config = dict(
    norm_eps=1e-05,
    qk_norm=True,
    attn_scale=0.332,
    extras=['local attention windows', 'normalized values'],
    init_std_qkv=0.0625,
    init_std_down=0.0,
    max_grad_norm=1.0,
    warmup_steps=507,
    doc_mask=True,
)
Each number is 200 + 40 x the weight over the matrix's rms, rounded and kept within 0 to 999. Layers, rows and columns count from 0.

# layer 3 MLP down, 64x512, rms 0.171, rows 0-25, columns 0-127
257,125,278,204,174,181,247,173,171,253,130,259,131,215,207,236,239,159,170,130,149,196,199,216,207,169,220,191,104,237,242,195,198,208,197,118,158,159,184,209,194,193,219,180,199,228,212,244,190,188,191,191,246,192,158,268,182,217,162,213,279,171,196,199,259,210,125,196,194,192,200,191,188,213,158,150,196,249,216,265,232,79,269,250,163,109,285,194,151,225,233,233,182,189,235,233,184,174,165,254,261,225,254,224,163,207,204,245,152,220,229,190,171,165,286,207,200,252,229,207,228,208,207,256,198,235,235,134
210,221,124,233,158,256,180,108,187,296,294,146,192,260,146,196,198,164,247,210,281,265,222,273,207,203,257,211,160,228,200,172,175,174,220,178,205,206,278,168,250,189,191,215,225,183,140,265,199,88,217,140,161,161,181,204,191,201,147,166,143,187,202,97,168,205,264,197,177,179,156,153,209,243,174,215,202,192,240,192,136,174,117,152,259,207,245,173,163,181,157,227,138,171,224,190,237,224,230,192,261,161,110,205,170,201,201,195,232,192,200,209,158,247,200,232,203,207,200,159,281,291,195,239,169,184,167,222
227,138,185,175,225,181,195,230,188,231,103,103,100,164,144,160,258,324,242,170,161,171,162,194,169,177,188,184,246,222,178,276,159,235,202,118,186,186,239,231,228,246,176,214,229,174,141,211,161,84,217,219,227,246,169,193,138,201,171,196,155,263,201,214,149,190,107,132,202,182,208,205,188,229,160,219,178,201,197,191,174,148,242,178,166,135,254,218,194,197,240,165,158,188,187,242,190,199,229,136,167,201,213,170,141,197,171,220,170,189,164,279,106,168,207,195,221,177,167,172,228,124,160,195,212,246,190,110
179,251,195,203,286,296,225,204,232,233,214,167,232,303,235,187,183,209,242,205,108,126,185,221,244,174,200,202,338,228,228,248,158,217,152,260,139,169,156,291,203,161,225,204,188,242,278,237,151,231,192,152,155,228,167,157,181,263,245,269,162,249,203,199,183,179,234,258,230,205,161,219,213,282,183,241,258,217,162,203,216,237,197,256,156,219,200,166,296,223,198,47,100,162,298,220,209,197,200,217,223,229,231,274,219,259,210,119,175,201,252,198,325,258,228,145,177,257,229,313,225,120,175,194,150,304,307,200
205,218,221,169,180,221,270,150,208,272,140,158,113,198,245,163,247,247,206,207,216,227,225,256,173,219,190,169,233,220,176,249,190,87,216,186,141,234,169,244,166,216,169,217,181,180,280,212,189,197,227,180,263,142,170,193,198,203,211,198,165,224,198,174,227,191,135,222,254,169,213,172,202,203,203,297,212,227,188,219,197,101,261,131,117,178,230,237,267,162,261,200,190,190,202,198,245,185,105,181,298,198,235,191,175,198,215,136,196,193,213,212,190,123,168,157,166,198,183,144,193,222,207,187,204,245,188,192
238,191,186,246,224,218,150,189,206,197,180,199,166,183,196,243,186,243,207,216,155,185,158,197,217,230,180,221,245,169,216,202,191,206,158,260,212,168,249,183,291,230,201,201,149,207,139,191,184,125,193,173,218,253,188,191,168,194,245,173,243,185,196,201,146,192,245,175,240,133,206,188,198,262,214,172,183,266,156,248,154,237,226,235,144,153,209,138,207,189,220,180,167,167,187,214,177,193,184,286,232,193,256,150,223,213,215,130,168,206,219,218,215,186,215,256,197,210,245,281,162,146,190,214,197,213,164,180
180,227,161,188,197,228,196,168,177,215,152,194,230,126,228,291,147,150,161,179,220,234,222,190,238,194,135,158,233,146,218,238,169,181,227,275,215,204,155,206,233,215,202,163,227,235,236,214,187,161,200,168,188,204,136,215,247,183,191,235,195,116,204,234,205,201,321,232,230,216,169,258,210,162,218,195,225,175,208,211,184,167,202,179,203,158,195,204,230,281,221,239,203,175,207,197,223,190,268,118,156,181,178,236,168,215,178,127,211,191,188,138,276,231,187,184,226,247,185,151,192,237,169,200,162,177,169,275
191,253,210,178,157,168,197,194,236,159,140,197,264,149,208,174,230,222,161,129,152,236,223,202,220,186,208,196,164,160,202,209,205,213,214,167,201,199,162,216,212,180,235,191,178,177,168,254,171,250,291,184,201,262,207,236,313,222,208,198,154,194,199,201,194,167,287,160,198,165,213,196,200,157,255,146,259,187,159,233,188,191,160,221,185,204,211,175,150,182,214,196,265,240,178,176,179,210,236,202,164,266,166,217,260,248,182,196,183,183,167,123,198,210,173,218,148,244,228,178,280,157,230,176,172,200,275,229
187,209,186,191,169,210,278,202,153,199,232,170,252,240,210,159,188,154,209,156,183,178,208,141,239,209,237,140,185,200,157,184,133,213,152,203,151,236,157,177,190,224,198,238,193,159,240,274,210,190,206,227,130,174,204,139,196,183,207,196,166,180,194,190,171,222,191,242,188,240,224,198,177,237,201,204,175,205,157,258,198,265,240,201,263,240,187,165,229,208,134,89,199,188,151,162,139,176,225,263,211,210,170,168,207,196,186,208,244,202,169,228,219,91,170,210,182,254,165,218,263,251,200,217,166,180,119,176
224,193,252,211,227,129,253,264,199,226,171,214,197,192,216,229,223,187,153,150,210,221,196,218,223,208,139,220,154,258,190,178,160,187,222,223,147,234,168,120,260,226,199,213,202,219,239,226,235,223,215,197,141,218,208,167,176,175,240,182,173,156,200,209,231,153,222,197,199,183,249,179,202,248,183,109,193,231,170,158,122,216,222,209,219,250,176,169,274,196,156,203,185,184,180,194,191,197,175,268,184,213,200,192,241,164,213,168,206,197,215,182,184,216,162,170,252,225,193,260,208,185,191,191,230,201,261,201
211,132,198,129,191,228,194,142,193,225,140,262,185,225,233,184,189,233,167,191,143,163,190,231,200,198,214,207,187,191,210,198,261,266,212,160,96,186,131,169,181,200,158,191,251,228,155,253,272,238,235,193,197,194,209,191,141,210,179,204,190,227,207,220,214,208,170,166,164,216,212,210,206,211,200,149,217,258,202,194,243,159,195,180,203,261,199,191,190,205,106,159,218,173,166,205,241,190,111,232,231,196,157,184,144,208,193,217,182,186,232,181,201,173,246,244,235,260,192,231,257,199,210,222,207,220,184,243
166,221,174,215,246,255,142,183,185,136,164,219,228,131,235,230,241,200,174,196,234,183,166,169,212,254,186,181,220,213,232,143,144,243,201,159,186,159,221,222,235,217,233,250,224,206,202,323,213,80,140,175,165,226,212,273,246,203,223,176,216,223,202,181,208,173,131,224,219,198,162,207,177,220,215,213,191,243,225,231,188,294,186,242,203,150,224,196,177,245,197,260,200,201,197,195,190,232,242,233,230,166,199,191,188,195,187,170,175,206,214,192,154,225,177,242,187,135,169,251,256,116,176,190,156,158,128,205
183,183,206,215,218,97,191,210,158,221,243,233,212,278,181,269,225,278,207,241,310,244,166,168,250,182,198,231,178,223,238,228,213,228,203,149,180,170,179,240,201,178,122,161,225,201,240,246,252,81,186,221,162,248,245,196,198,272,278,242,229,204,198,211,276,247,167,216,168,200,210,190,196,233,212,185,168,165,180,269,191,178,178,171,263,155,218,198,181,234,241,255,188,211,255,213,172,204,228,189,262,282,199,205,197,168,224,249,228,220,131,173,142,224,161,235,200,191,238,219,199,230,203,176,167,172,195,151
207,240,276,219,140,159,177,104,206,173,273,288,168,180,209,166,159,289,184,186,291,203,266,195,267,235,210,191,245,235,224,148,271,240,226,115,187,177,224,153,229,220,166,224,183,137,208,236,137,211,170,228,143,166,189,227,233,156,207,137,178,345,212,298,200,196,301,260,197,239,197,201,210,239,253,193,189,279,212,250,242,189,140,164,183,153,153,218,267,224,135,232,223,151,176,168,199,214,79,171,204,208,156,257,189,185,243,210,137,185,195,235,297,217,155,123,142,214,187,221,264,170,170,238,191,235,235,120
236,292,156,137,244,192,236,173,178,215,82,166,178,177,175,197,188,205,221,207,148,184,140,205,237,224,143,164,200,199,208,245,126,149,219,251,290,233,170,229,242,226,197,159,227,173,213,264,195,249,201,198,242,232,180,241,193,178,175,258,169,200,197,176,195,192,267,132,246,201,176,237,211,201,192,186,224,233,161,211,207,171,203,216,182,224,193,185,219,229,262,191,189,178,189,207,216,206,164,104,203,220,196,174,165,205,183,140,182,229,226,153,163,202,193,197,186,142,192,105,247,124,205,260,184,230,198,137
227,187,181,217,225,231,208,248,239,223,172,205,166,210,228,135,212,200,237,207,171,150,202,157,254,258,194,214,197,215,223,150,191,226,207,183,144,166,259,209,186,219,169,235,253,219,174,230,139,180,191,215,197,199,211,203,188,81,237,191,220,228,198,141,259,217,92,136,211,180,174,199,184,113,162,232,246,251,193,171,206,294,156,137,94,161,195,206,229,107,191,124,232,222,237,200,190,196,65,163,190,212,240,193,165,206,235,176,217,212,171,261,184,292,224,233,257,190,247,201,188,206,182,190,190,196,130,210
206,169,251,184,228,239,240,180,209,216,207,222,189,119,129,108,185,139,178,172,222,207,198,236,185,162,193,211,230,125,205,239,259,181,195,144,223,239,265,231,196,217,199,200,206,271,202,156,203,167,247,141,206,175,163,191,207,214,227,245,204,186,194,267,168,246,173,161,192,225,189,177,195,166,175,237,184,149,239,182,160,194,193,180,158,142,228,178,204,277,214,205,228,214,249,209,163,210,164,222,184,163,224,167,196,205,215,213,232,219,218,127,220,195,226,227,261,314,244,171,180,183,227,150,174,148,203,234
247,119,217,197,228,131,180,176,185,158,145,201,198,154,119,246,209,264,236,206,275,127,196,204,135,150,253,133,207,258,159,146,222,203,211,188,177,184,139,116,172,183,172,196,276,228,149,235,281,288,196,181,177,284,247,180,158,263,280,236,183,183,206,205,252,137,209,324,213,190,240,192,206,221,191,223,278,248,216,197,195,192,227,194,183,171,188,231,238,185,238,177,248,149,166,206,193,209,138,278,205,145,187,219,165,159,134,231,168,199,255,222,222,108,157,203,221,108,197,231,180,265,184,199,245,278,246,215
221,193,245,220,223,197,235,202,176,193,228,232,134,206,208,248,188,115,153,139,143,172,214,189,134,235,180,233,230,152,186,299,248,262,244,147,150,151,251,139,198,208,200,221,236,234,194,218,302,211,203,233,172,267,237,164,13,179,198,194,266,168,198,237,197,215,180,112,178,218,198,179,211,215,274,170,156,229,234,198,228,232,216,177,190,145,229,194,196,234,268,107,167,241,202,218,162,166,129,247,186,155,176,164,226,270,244,199,189,200,158,163,167,225,190,193,259,215,176,247,189,199,188,280,243,213,221,342
167,153,163,138,214,202,184,238,192,164,222,188,186,82,232,253,222,206,196,250,198,179,177,165,146,222,228,232,187,153,205,215,189,153,230,116,175,219,180,214,250,223,266,206,204,255,136,166,212,224,251,222,168,119,210,120,190,127,225,257,227,215,205,170,253,187,150,111,158,188,222,203,237,143,161,181,196,145,202,246,253,160,174,199,225,148,180,241,142,188,186,205,238,167,230,202,181,177,191,181,216,188,201,197,196,165,187,181,147,163,232,183,121,183,202,200,150,254,175,199,184,196,205,113,200,143,132,200
205,208,200,174,189,216,168,122,182,182,110,172,122,189,164,135,176,179,143,197,209,72,188,213,49,178,229,234,169,180,213,201,202,206,243,216,217,161,242,274,191,129,149,148,219,247,249,220,201,191,162,197,189,243,196,200,183,160,136,136,119,175,200,219,208,192,236,149,230,224,214,184,194,178,206,204,192,218,191,248,201,235,167,191,258,218,181,200,121,208,190,171,137,148,215,223,199,189,193,220,202,225,177,112,203,156,161,160,210,228,234,195,203,201,220,177,134,278,141,271,177,146,163,169,217,191,123,190
212,158,183,221,175,133,205,295,206,198,220,211,132,125,271,211,244,227,174,199,211,188,68,194,175,181,154,252,145,210,274,272,142,105,193,187,198,174,198,165,214,211,140,174,214,227,183,140,240,223,136,213,152,143,193,273,96,223,211,158,272,218,199,181,281,203,186,98,190,166,198,199,184,211,206,173,211,140,216,241,195,234,277,246,143,80,210,202,207,130,174,173,221,154,241,218,226,204,222,173,206,192,189,159,165,194,173,215,220,186,237,189,121,213,200,244,156,238,189,217,188,209,220,191,196,139,214,213
200,156,280,192,209,176,176,227,253,200,166,205,223,188,225,158,262,151,197,148,168,201,293,198,214,173,199,240,170,276,242,215,153,180,175,196,182,270,242,159,93,186,155,220,222,220,153,197,186,139,215,199,113,198,226,199,179,246,220,195,157,240,197,236,226,179,72,214,234,229,140,261,200,182,238,226,223,189,247,168,168,192,207,172,170,114,153,178,142,161,209,231,214,200,262,154,289,188,193,136,205,143,201,168,234,290,194,197,187,187,225,172,197,204,161,173,259,173,216,135,211,243,172,185,255,187,219,215
206,190,192,221,231,168,181,199,217,192,273,181,191,178,280,143,203,178,218,194,268,177,150,223,166,190,256,196,199,251,254,246,254,186,236,166,252,274,280,243,186,169,215,221,178,146,236,170,156,219,257,183,231,116,193,129,179,263,270,204,216,227,200,156,208,137,149,205,192,249,245,205,199,91,221,177,207,169,192,174,187,130,144,179,259,159,178,191,140,203,196,301,244,176,225,212,196,228,228,203,231,251,199,180,227,233,256,271,202,200,200,211,179,215,178,198,179,234,171,127,148,233,247,175,131,201,160,190
151,211,188,189,235,267,192,184,206,206,196,210,146,198,256,99,246,168,174,182,170,164,170,187,140,202,143,193,178,189,178,217,233,261,171,143,197,113,172,205,225,214,257,235,172,268,184,264,138,246,156,216,258,252,228,206,263,206,232,228,169,124,201,157,185,253,147,147,192,193,207,174,196,216,183,219,204,225,211,190,206,163,242,160,158,171,151,187,212,203,168,219,169,167,194,200,171,198,176,184,207,196,214,153,151,247,201,224,135,193,132,218,191,163,231,179,157,280,165,288,240,130,193,186,163,202,206,186
219,260,268,175,185,302,137,345,216,203,362,191,197,224,237,252,205,211,200,220,260,172,165,224,224,172,208,166,280,250,211,231,194,363,257,205,180,192,231,239,170,122,154,173,213,174,247,193,108,274,205,211,107,217,148,114,218,203,185,174,158,156,197,221,223,250,266,252,156,205,242,247,189,220,231,235,219,198,182,237,202,201,202,210,196,272,132,171,184,214,297,222,114,190,274,221,143,202,249,228,215,218,194,237,227,195,252,143,252,200,247,141,213,268,148,150,237,253,214,244,220,258,254,244,204,204,183,244